{
  "vocab_size": 4096,
  "attn_scale": 0.0884,
  "init": "uniform",
  "init_std_qkv": 0.0224,
  "init_std_o": 0.0,
  "init_std_down": 0.0,
  "optimizer": "soap_variant",
  "weight_decay": 0.057,
  "schedule": "wsd",
  "final_lr_fraction": 0.0,
  "batch_tokens": 262144,
  "steps": 4292,
  "dataset": "wikipedia_en"
}
Each number is 50 + 12 x the weight over the matrix's rms, rounded and kept within 0 to 99. Layers, rows and columns count from 0.

# down: layer 21 MLP down (transposed), 1280x256, rms 0.249, rows 1232-1235, columns 0-255
# up: layer 21 MLP up, 1280x256, rms 0.216, rows 1233-1236, columns 0-255
down1232:35 42 55 45 54 56 33 44 55 52 37 53 49 61 34 47 62 27 52 30 51 48 55 55 39 53 41 76 43 42 57 45 49 50 51 45 68 59 40 67 43 44 53 42 54 45 39 56 52 42 47 48 45 56 40 59 56 35 48 55 44 58 45 71 52 67 52 53 45 38 55 55 39 51 52 39 69 59 33 39 31 42 51 41 37 57 55 56 47 41 18 53 56 57 41 53 55 34 62 48 43 64 50 39 22 40 45 55 41 55 68 45 35 48 39 68 53 54 40 29 35 53 43 62 37 52 56 60 45 77 50 73 74 46 48 62 65 52 31 35 74 50 66 68 53 46 32 51 60 55 43 54 69 36 62 46 59 59 37 45 49 37 44 50 40 70 43 50 43 39 38 29 54 42 40 41 57 49 60 44 68 44 51 51 58 42 28 55 64 54 51 45 34 61 44 43 63 48 63 50 34 21 43 33 52 53 54 39 47 36 62 61 48 69 37 55 38 59 59 56 52 51 56 48 46 56 59 30 53 60 38 46 33 44 52 58 48 28 38 44 45 68 60 48 57 51 27 69 39 21 59 63 67 42 54 45
up1233:15 53 57 56 65 42 42 55 55 47 61 50 41 68 48 47 62 35 55 45 47 55 60 63 77 25 45 41 55 33 52 47 65 47 53 40 49 61 62 64 57 55 46 61 43 52 38 44 40 61 58 37 35 63 58 59 27 48 58 56 43 50 40 54 37 64 42 53 78 41 43 45 29 62 54 45 48 59 55 48 62 59 23 54 52 47 56 55 72 51 53 47 57 51 56 66 29 44 25 35 45 54 60 64 44 73 41 59 72 67 46 21 36 54 42 42 50 51 41 40 50 62 51 51 58 34 67 51 54 56 64 55 41 60 52 53 67 61 53 60 44 53 61 51 60 74 67 60 58 70 44 45 43 58 31 55 47 69 54 62 50 49 42 35 81 48 61 52 45 51 50 52 32 29 30 42 30 68 52 40 58 39 60 52 36 63 29 48 52 39 28 49 47 36 45 72 52 16 56 36 39 36 39 57 53 61 33 61 53 45 47 61 44 56 60 49 47 24 35 37 48 38 47 41 72 38 46 51 46 54 46 28 55 80 39 72 30 79 71 58 53 40 62 64 46 49 50 62 50 37 35 52 44 44 48 41
down1233:50 59 69 44 56 68 46 39 31 50 45 60 49 45 62 48 54 57 63 41 58 52 68 41 46 59 24 73 57 48 63 59 56 51 37 45 46 62 38 34 47 54 69 22 56 61 74 49 38 50 34 67 38 41 56 65 39 40 54 41 48 38 55 36 60 47 66 40 48 58 55 67 58 51 62 47 64 31 57 49 63 47 60 46 65 53 34 60 55 62 44 42 47 49 43 35 62 57 84 39 31 54 50 40 46 29 35 50 40 49 41 56 54 50 57 62 60 39 53 64 48 49 50 52 50 34 65 67 32 59 46 59 38 53 47 22 45 45 44 57 16 42 53 68 30 64 47 27 54 29 63 56 66 31 51 75 57 41 57 66 58 53 50 56 48 67 34 45 67 56 56 42 50 31 45 51 69 48 46 64 50 46 52 53 41 48 45 62 37 64 28 41 59 64 38 57 57 64 85 70 49 34 40 34 45 50 57 60 58 34 14 56 41 50 48 50 61 56 65 62 62 36 46 62 11 44 58 38 63 53 43 50 52 42 42 32 39 39 43 48 63 30 74 30 39 70 25 31 62 33 59 39 60 45 27 41
up1234:64 50 69 48 27 45 51 68 64 54 78 51 41 56 36 69 33 69 40 60 41 45 40 59 31 51 30 55 45 73 67 33 56 47 60 68 49 56 31 46 50 42 51 47 79 51 33 44 48 50 63 56 54 54 41 37 59 47 61 69 44 40 60 16 59 67 64 55 36 37 56 65 64 46 48 70 70 34 44 48 44 48 48 35 64 13 53 74 42 51 51 47 44 45 45 52 67 58 28 55 47 37 48 26 58 32 60 62 70 32 53 59 48 71 45 68 63 65 52 84 50 46 41 48 47 55 59 43 47 45 43 36 52 58 36 37 72 41 49 58 37 43 47 48 52 38 46 57 61 42 56 54 43 45 47 58 40 68 23 48 66 58 34 67 52 45 41 48 51 37 57 59 40 51 37 65 54 55 57 32 38 63 58 51 49 65 56 39 76 62 24 35 62 56 77 68 59 55 65 28 54 34 77 56 33 62 34 68 54 64 40 59 54 42 43 53 44 22 42 73 73 33 43 67 46 53 50 40 39 56 52 46 61 49 64 40 33 55 64 69 46 53 43 42 25 60 78 63 52 71 65 39 59 45 49 36
down1234:49 62 41 42 43 59 62 57 33 68 29 37 32 39 58 45 56 36 60 56 53 40 68 49 63 71 44 50 70 36 59 51 51 42 27 34 41 61 60 51 54 22 50 53 30 50 65 52 45 43 45 57 45 55 53 40 56 55 52 36 60 59 59 60 30 48 52 26 43 37 42 36 30 63 34 57 59 53 51 78 53 69 55 48 37 59 27 27 46 53 63 44 62 38 61 46 41 53 66 31 42 61 39 64 58 60 62 48 55 58 66 45 67 24 40 44 44 50 52 26 36 61 49 37 58 53 45 51 59 66 73 44 58 53 43 56 32 54 63 39 56 47 52 43 53 48 60 48 62 33 56 41 42 57 35 44 36 42 64 61 55 62 52 41 44 32 55 34 57 52 45 68 41 23 59 47 78 28 68 64 65 36 42 45 50 33 50 56 54 48 68 34 52 66 36 35 36 34 63 66 37 51 35 50 47 49 63 27 48 62 57 45 51 66 58 57 35 56 39 43 40 34 57 57 68 53 53 41 56 52 35 37 60 38 46 52 72 59 30 43 38 55 70 67 46 60 47 55 41 30 57 41 44 38 65 57
up1235:64 17 44 44 35 66 48 54 72 53 63 54 58 70 48 39 54 68 53 60 48 57 54 47 48 65 63 28 41 47 47 65 44 39 62 67 43 56 44 45 63 53 57 40 53 32 46 47 40 49 43 48 47 42 50 48 63 48 54 30 58 47 43 47 56 52 57 83 57 76 69 35 40 38 47 65 52 55 56 58 55 55 45 45 54 43 40 29 43 38 37 41 42 65 31 49 31 49 70 53 45 71 60 44 47 52 63 33 74 75 46 60 44 43 53 37 68 51 55 47 63 54 41 61 64 48 57 49 42 40 41 30 60 49 44 39 46 53 66 37 54 45 46 53 49 47 48 62 53 36 58 62 34 60 48 57 58 57 41 40 51 64 38 25 40 51 43 53 47 40 44 50 37 40 53 52 53 39 61 52 62 64 50 60 60 39 33 55 58 56 42 45 46 27 49 69 62 33 38 46 39 73 51 45 64 49 25 60 52 43 25 61 51 54 61 51 52 40 38 59 76 30 41 39 63 31 51 21 43 31 65 62 31 61 42 40 31 40 45 45 61 54 49 38 51 46 26 49 63 44 48 66 36 44 33 61
down1235:54 51 31 66 51 53 49 44 51 45 39 46 50 65 64 63 41 43 46 57 56 58 39 66 64 62 54 60 68 45 52 51 42 61 21 51 41 50 53 69 67 47 42 44 42 35 31 61 38 43 32 65 49 74 55 54 42 62 36 47 38 70 51 48 72 48 75 27 66 59 38 78 53 38 72 44 57 30 66 70 47 61 36 54 47 44 62 82 47 54 35 53 70 61 51 39 52 72 57 38 59 56 51 64 43 51 39 52 52 54 46 50 53 18 49 50 35 52 63 55 46 34 49 32 57 32 53 38 50 68 57 48 51 57 49 54 57 55 39 42 36 31 46 71 69 53 56 40 52 52 40 37 37 42 58 51 49 32 59 28 79 33 47 53 48 52 49 61 51 52 57 32 48 56 66 28 43 47 37 50 57 54 54 33 59 74 46 38 52 53 37 65 49 59 50 43 54 52 45 54 50 62 51 45 37 61 49 42 43 66 55 58 64 54 44 64 39 60 57 59 60 32 57 49 55 42 56 50 27 55 65 44 53 48 53 43 59 59 54 59 52 39 40 57 53 50 45 54 44 60 92 46 45 58 51 40
up1236:48 55 49 40 55 40 58 43 43 34 46 49 55 60 45 59 75 53 42 50 44 32 46 33 43 82 47 53 58 64 61 35 61 42 48 48 52 28 56 34 46 52 40 51 58 46 55 46 56 52 35 38 34 61 48 35 46 53 43 57 67 53 24 50 51 45 46 48 30 60 35 29 49 49 26 59 29 52 41 47 55 49 33 49 42 45 50 62 70 21 55 43 55 58 50 47 42 41 61 74 53 54 63 42 55 52 40 59 80 59 36 65 41 60 41 45 35 55 61 48 47 60 48 55 32 54 43 57 56 47 42 58 59 53 51 62 54 60 50 58 47 57 77 50 52 63 27 46 62 57 47 43 40 60 37 31 69 56 34 40 45 43 53 53 33 49 53 51 61 60 42 59 47 49 44 65 60 31 66 52 63 73 58 41 42 41 62 35 36 38 65 65 55 45 58 43 49 57 48 46 65 67 39 43 77 73 40 52 41 60 46 66 36 71 58 45 64 65 74 45 43 59 34 43 45 38 53 67 42 40 47 50 49 32 62 60 53 29 44 56 18 54 49 72 49 40 66 50 47 41 65 55 48 44 65 22